python train.py --d_model=192 --n_kv_head=12 --activation="tanh_gelu" --seq_len=512
Each number is 50 + 15 x the weight over its row's rms, rounded and kept within 0 to 99. Layers, rows and columns count from 0. The size before them is the row's rms in percent of the matrix's.

# layer 5 attention value, 384x192, rms 0.148, rows 322-347, columns 0-63
105:59 49 83 57 85 37 60 55 45 73 37 49 46 48 62 43 65 67 37 75 80 84 29 08 39 47 63 59 64 56 69 38 44 52 51 50 34 39 55 49 58 57 58 16 21 27 50 86 33 47 66 38 63 63 56 32 57 74 72 40 51 26 47 60
093:33 46 26 34 54 75 77 18 61 22 33 71 78 45 50 55 70 53 51 84 48 40 69 70 57 49 47 58 50 36 42 35 28 44 50 74 54 46 64 18 40 87 48 40 30 65 56 55 46 61 45 61 32 44 71 48 68 27 27 69 49 45 38 35
096:57 27 87 78 47 24 62 62 48 61 46 53 32 61 49 35 40 42 49 61 58 80 48 23 55 56 41 35 44 72 21 44 61 68 49 54 60 57 60 65 60 58 45 68 17 50 56 30 62 53 54 52 80 31 30 67 42 44 17 48 42 38 39 53
101:40 18 50 53 57 59 48 33 49 78 63 39 57 46 56 84 51 63 44 57 64 67 69 71 30 54 42 77 24 54 50 55 31 31 50 54 55 32 51 89 38 49 58 54 62 61 55 28 74 52 52 59 32 47 28 21 73 63 60 63 31 86 28 34
113:49 49 64 29 69 39 58 28 53 66 12 39 73 48 30 65 43 60 20 57 51 69 52 73 59 54 55 80 34 28 43 35 51 54 54 25 39 38 52 31 70 49 53 30 46 21 51 72 74 58 32 30 53 54 54 44 55 46 57 30 47 66 58 59
109:45 58 29 31 18 41 59 59 24 51 55 50 49 72 42 39 22 12 62 55 66 25 57 65 74 57 69 16 59 43 50 62 65 69 27 76 61 30 43 59 63 31 53 47 39 70 44 54 32 56 28 46 66 58 29 36 52 57 18 47 40 66 69 82
112:79 71 40 73 37 49 38 46 54 81 50 53 56 85 69 32 50 39 58 55 53 69 42 50 67 60 53 37 51 33 57 29 35 42 53 47 71 57 50 63 43 57 38 73 67 56 31 68 27 33 71 23 52 38 41 52 58 36 51 83 36 59 16 40
101:48 80 54 56 51 39 55 50 69 59 67 36 52 51 32 58 43 48 32 28 44 47 84 57 73 49 50 42 58 55 51 51 70 66 19 56 59 66 62 69 52 24 73 64 56 29 30 68 68 41 58 38 43 45 26 69 65 41 48 63 73 36 30 56
101:50 65 63 73 65 41 53 33 65 21 83 41 53 47 52 40 43 47 42 43 80 29 58 58 41 64 55 40 64 62 56 34 67 63 67 40 68 67 80 17 48 28 47 56 57 56 38 46 36 43 33 40 24 70 42 41 51 37 37 66 64 66 47 55
096:31 30 32 43 51 66 42 55 12 50 49 55 72 44 29 37 35 44 55 36 40 32 39 39 58 50 35 60 32 74 51 59 41 59 49 70 73 57 45 48 44 34 30 35 51 79 55 21 46 68 64 34 72 72 73 30 47 41 45 70 46 76 51 56
100:58 55 51 30 58 39 52 47 47 48 46 33 52 72 46 56 49 41 38 79 78 40 78 29 27 59 35 46 32 43 53 16 27 60 55 32 44 51 60 58 37 66 48 48 29 30 69 27 44 42 61 59 86 40 33 27 33 46 44 58 41 31 45 40
099:44 42 83 67 85 61 73 46 52 28 57 45 47 61 64 69 31 55 48 52 78 49 36 49 57 40 48 74 34 64 77 52 48 40 22 76 72 47 78 68 09 63 29 64 72 44 67 29 66 65 51 62 51 85 53 64 55 75 54 45 60 40 49 58
106:43 80 16 49 47 59 47 51 42 53 34 58 47 69 15 40 43 73 50 33 52 46 24 48 25 30 36 28 27 56 43 46 54 62 60 76 59 86 44 35 23 45 47 75 61 47 51 48 51 32 41 43 83 55 38 35 44 60 47 52 72 86 71 67
101:62 55 62 81 50 61 44 44 54 35 55 60 41 28 55 70 65 74 71 40 56 16 58 65 45 48 46 46 58 41 79 77 59 45 55 46 62 81 50 31 42 87 69 79 36 25 46 42 25 57 49 47 62 49 43 63 56 50 56 62 58 43 60 61
104:75 48 58 70 52 43 46 45 69 75 71 57 65 54 52 48 46 51 77 85 46 35 73 51 52 30 77 59 80 50 18 41 48 42 60 67 43 12 38 40 43 58 70 42 37 63 58 52 43 44 64 57 17 66 53 45 41 31 63 20 45 64 60 48
099:65 62 58 70 68 45 56 53 65 63 46 35 62 57 48 43 70 37 44 37 50 71 30 56 15 36 45 82 61 55 48 37 17 46 57 32 53 17 56 41 32 72 29 41 42 42 32 43 53 67 30 63 33 48 47 78 49 37 25 66 43 26 40 46
104:19 56 69 38 62 61 39 62 56 40 21 41 33 47 28 78 71 39 73 49 80 24 57 55 42 41 61 42 30 61 49 52 37 61 31 28 30 41 54 80 51 30 48 69 54 57 71 82 63 45 58 45 32 56 61 40 64 87 39 25 69 81 45 48
097:41 46 29 28 30 48 61 63 40 50 64 40 64 63 32 56 56 34 78 49 44 40 41 45 33 36 36 65 68 51 49 42 54 57 44 77 43 69 69 53 65 46 52 34 35 37 59 41 49 54 60 32 57 56 59 25 61 60 27 47 92 45 55 47
100:59 24 36 75 35 74 66 44 47 45 49 51 44 55 67 44 28 48 55 69 34 39 47 76 50 36 57 48 58 89 52 52 18 64 21 53 25 71 28 56 75 61 62 37 37 49 69 48 51 38 40 49 47 33 60 68 53 52 43 57 54 53 40 73
099:42 24 48 54 60 48 97 31 48 83 61 08 78 29 52 21 68 35 74 54 42 58 58 36 25 66 40 46 86 47 43 41 29 58 37 46 73 43 34 47 48 42 61 41 43 90 43 56 43 31 61 55 51 45 37 48 52 67 49 59 34 68 68 64
105:77 36 41 28 87 62 37 62 24 36 60 44 40 64 50 78 59 63 41 38 58 46 39 44 56 54 52 42 38 45 30 43 39 55 60 37 45 53 39 72 79 73 37 29 33 37 61 32 42 43 71 32 40 46 52 33 44 26 35 44 34 62 65 62
110:49 59 55 47 45 64 61 35 50 53 43 64 62 44 58 41 46 56 43 46 58 61 55 51 62 43 88 44 58 49 50 26 57 43 41 52 41 66 65 42 78 31 66 44 51 48 27 62 41 67 47 15 43 44 33 65 64 60 38 51 46 25 56 40
111:34 44 50 50 84 34 54 36 74 32 35 50 43 67 68 60 49 33 26 51 27 55 48 68 61 39 80 44 49 08 56 53 52 51 36 61 60 34 35 42 47 34 54 65 60 67 27 43 40 51 56 52 33 60 61 58 50 32 70 63 69 30 77 74
097:54 52 64 33 69 50 73 69 40 68 32 73 63 45 65 44 62 37 45 57 37 42 58 52 70 54 74 60 35 49 46 52 36 37 51 43 62 47 77 34 54 53 57 61 46 49 74 17 45 68 40 83 25 78 53 54 53 67 52 50 24 47 51 39
099:42 86 48 47 47 57 20 41 45 46 51 43 46 60 67 56 14 18 41 39 62 58 48 60 73 29 59 43 41 37 07 55 54 58 47 31 44 53 52 66 35 58 54 62 72 40 70 43 61 60 65 73 36 55 60 53 00 68 72 42 49 66 40 63
098:34 54 40 52 41 38 61 47 45 65 49 56 60 59 32 34 65 55 67 72 43 45 62 41 13 63 53 51 43 54 36 55 73 48 48 73 92 57 62 56 27 64 66 50 78 67 44 35 54 37 27 18 57 70 61 50 72 45 37 49 26 47 51 46
# layer 5 attention output (transposed), 384x192, rms 0.128, rows 322-346, columns 0-63
091:82 34 57 68 54 54 59 64 42 16 52 48 32 37 17 56 49 19 69 36 37 41 52 65 42 64 62 51 67 57 44 43 84 35 58 46 69 62 55 52 32 51 58 74 67 53 46 48 68 42 40 34 44 14 42 45 74 54 36 35 42 49 62 50
089:60 41 47 42 48 17 63 61 47 74 40 46 15 61 37 56 67 69 41 28 54 67 57 32 25 58 73 56 41 47 68 46 59 63 68 62 40 51 73 70 52 72 35 60 34 67 66 30 60 59 30 39 40 58 41 54 42 46 34 73 55 48 67 53
096:30 63 43 43 53 47 43 60 46 77 48 47 48 34 44 57 19 54 50 64 59 58 29 73 35 73 26 50 62 60 58 56 41 65 67 56 58 50 36 47 26 51 61 63 53 65 52 49 49 45 62 41 41 36 45 26 73 76 57 30 54 47 22 62
094:36 64 55 42 46 71 60 47 39 39 43 41 48 31 35 36 44 57 44 49 53 40 40 46 66 34 48 53 47 18 53 66 48 47 51 59 60 49 53 54 46 51 66 29 44 57 62 51 45 42 32 52 70 44 49 51 55 58 23 84 52 19 64 66
102:30 61 37 56 60 41 43 42 48 41 51 39 51 51 39 68 61 85 68 44 58 40 35 40 53 52 52 32 46 37 40 60 63 62 50 77 49 46 22 57 55 48 26 32 72 45 33 45 27 57 27 63 29 39 42 73 43 72 36 70 68 26 57 64
100:60 46 59 53 55 57 48 29 51 63 46 64 19 27 65 70 69 51 58 36 36 71 36 23 44 34 51 56 52 49 75 35 54 32 72 70 41 40 64 32 32 67 32 38 83 21 28 49 49 37 64 58 46 28 78 41 60 39 54 47 36 71 36 39
105:31 50 53 34 48 77 66 56 61 34 42 39 34 41 46 33 52 61 55 71 74 42 61 50 43 61 37 46 32 65 34 50 87 00 60 39 50 46 33 19 26 72 50 50 63 68 72 42 60 37 66 64 56 63 25 56 44 51 31 38 46 66 58 63
099:57 32 41 89 35 63 46 78 69 48 25 36 53 61 53 75 85 51 58 46 42 51 19 73 59 48 64 40 30 42 26 49 62 51 55 31 32 29 37 26 53 55 26 36 56 25 52 44 37 44 23 69 27 50 58 53 47 34 77 20 51 48 37 59
090:38 51 57 36 49 43 68 54 43 47 39 71 47 47 31 49 50 68 46 70 39 66 41 43 54 27 50 65 64 13 53 57 52 24 50 45 34 17 09 49 63 51 29 42 70 53 63 62 57 60 44 27 51 45 57 40 46 54 53 22 48 57 65 71
089:57 48 46 46 30 42 51 66 31 48 51 71 47 60 61 40 55 55 34 68 34 65 47 61 63 49 70 24 83 47 48 51 42 57 47 77 17 40 13 44 59 34 59 56 59 63 47 66 59 64 75 49 38 54 52 36 46 61 36 56 41 70 57 14
099:72 80 29 73 66 71 37 45 48 51 45 60 54 81 26 41 35 42 47 49 33 43 23 37 55 60 31 85 52 77 27 78 69 55 38 35 68 61 37 73 43 26 30 26 66 46 15 37 55 68 56 42 62 41 44 83 60 60 41 83 33 57 65 60
097:38 48 63 40 47 36 44 39 40 43 51 48 61 33 43 28 62 42 47 61 38 50 62 59 65 40 32 37 57 44 32 64 40 34 92 51 49 58 46 48 67 38 62 62 25 67 50 71 58 73 70 44 44 38 34 66 67 31 42 59 32 40 46 64
094:52 19 48 46 27 32 68 52 43 63 90 62 86 26 63 23 43 34 19 70 38 36 47 39 31 49 55 43 63 94 48 55 59 58 44 22 31 23 54 09 46 57 52 56 46 41 39 42 32 56 71 32 77 63 32 52 37 57 92 40 63 36 27 65
094:48 39 52 64 74 64 80 69 76 52 41 50 44 65 56 51 38 23 61 48 60 73 34 36 58 42 39 44 54 56 57 36 38 49 61 16 60 41 47 67 55 34 51 58 09 77 31 67 51 72 48 34 57 82 35 47 77 42 53 53 66 31 70 38
099:43 40 41 42 41 41 34 69 34 44 48 22 39 59 31 59 62 47 60 30 39 51 67 49 59 35 34 42 32 52 81 48 47 67 72 43 72 71 37 78 41 54 46 62 48 52 49 44 50 48 51 42 77 45 31 60 33 67 35 38 51 29 43 56
091:40 68 26 53 26 50 44 66 57 40 36 81 46 51 70 48 75 29 71 71 34 22 73 57 59 54 34 48 54 53 37 64 53 59 55 30 58 39 52 70 46 49 66 45 43 61 42 26 61 62 80 53 58 62 46 32 49 44 51 53 49 44 58 58
098:63 39 69 69 37 71 60 38 47 68 55 65 40 52 52 41 45 45 50 62 45 60 48 33 57 12 52 65 65 17 57 44 66 50 42 28 50 67 42 43 35 37 70 28 49 56 53 54 58 29 44 70 28 39 41 35 59 36 52 51 56 39 63 53
093:47 53 59 59 51 36 38 60 73 68 62 61 40 40 58 43 56 37 19 35 33 81 43 61 54 62 45 59 61 66 40 36 51 72 29 24 42 31 44 72 49 60 36 37 59 50 54 48 60 22 61 49 47 45 62 52 56 52 65 68 19 47 46 55
100:52 51 31 31 54 33 68 30 20 52 60 28 47 57 19 58 82 34 44 64 53 55 76 36 28 62 54 75 63 32 55 40 68 86 47 36 65 38 38 51 31 53 37 35 71 43 55 31 60 70 27 55 72 39 72 55 59 60 33 52 50 36 37 59
097:65 73 32 52 56 52 37 15 49 52 25 57 41 76 40 30 49 35 40 36 90 29 87 48 56 47 54 47 51 49 34 64 68 81 68 41 35 44 54 54 34 53 62 62 61 63 61 55 35 57 59 54 77 26 85 51 71 45 57 82 52 53 54 64
092:72 59 52 69 37 43 75 45 50 55 62 43 53 60 49 38 44 53 71 45 34 54 27 57 17 59 50 72 76 38 43 48 52 09 52 48 60 44 61 91 63 33 72 46 56 45 49 79 69 89 55 33 47 63 36 54 66 81 66 35 74 41 49 31
101:70 47 32 48 57 67 34 53 39 33 52 57 35 56 25 60 54 45 53 38 66 44 43 45 46 66 15 70 52 62 29 74 29 55 36 55 54 62 64 54 40 52 26 43 49 44 62 66 56 12 58 54 54 50 64 11 46 39 31 47 25 60 76 56
099:61 43 60 23 41 84 39 63 79 25 43 80 73 10 50 39 58 52 62 24 52 45 58 66 45 46 31 60 54 44 45 42 29 37 53 66 32 51 21 62 62 56 48 54 23 39 50 45 50 59 60 52 63 67 51 43 45 55 34 53 57 77 41 32
094:62 21 34 42 38 61 53 62 53 62 62 15 59 52 43 56 29 53 66 59 63 65 89 46 55 33 46 43 47 79 79 46 52 46 53 42 48 80 62 73 46 68 62 60 46 45 33 32 40 52 43 50 45 32 30 57 66 66 52 64 69 69 73 49
092:39 30 47 42 67 29 55 42 77 53 69 30 54 67 55 31 26 62 56 60 55 27 37 58 53 59 60 57 35 59 84 63 77 31 26 22 56 88 56 33 54 51 44 20 79 68 41 70 64 44 49 26 53 44 67 55 56 48 47 63 70 36 42 50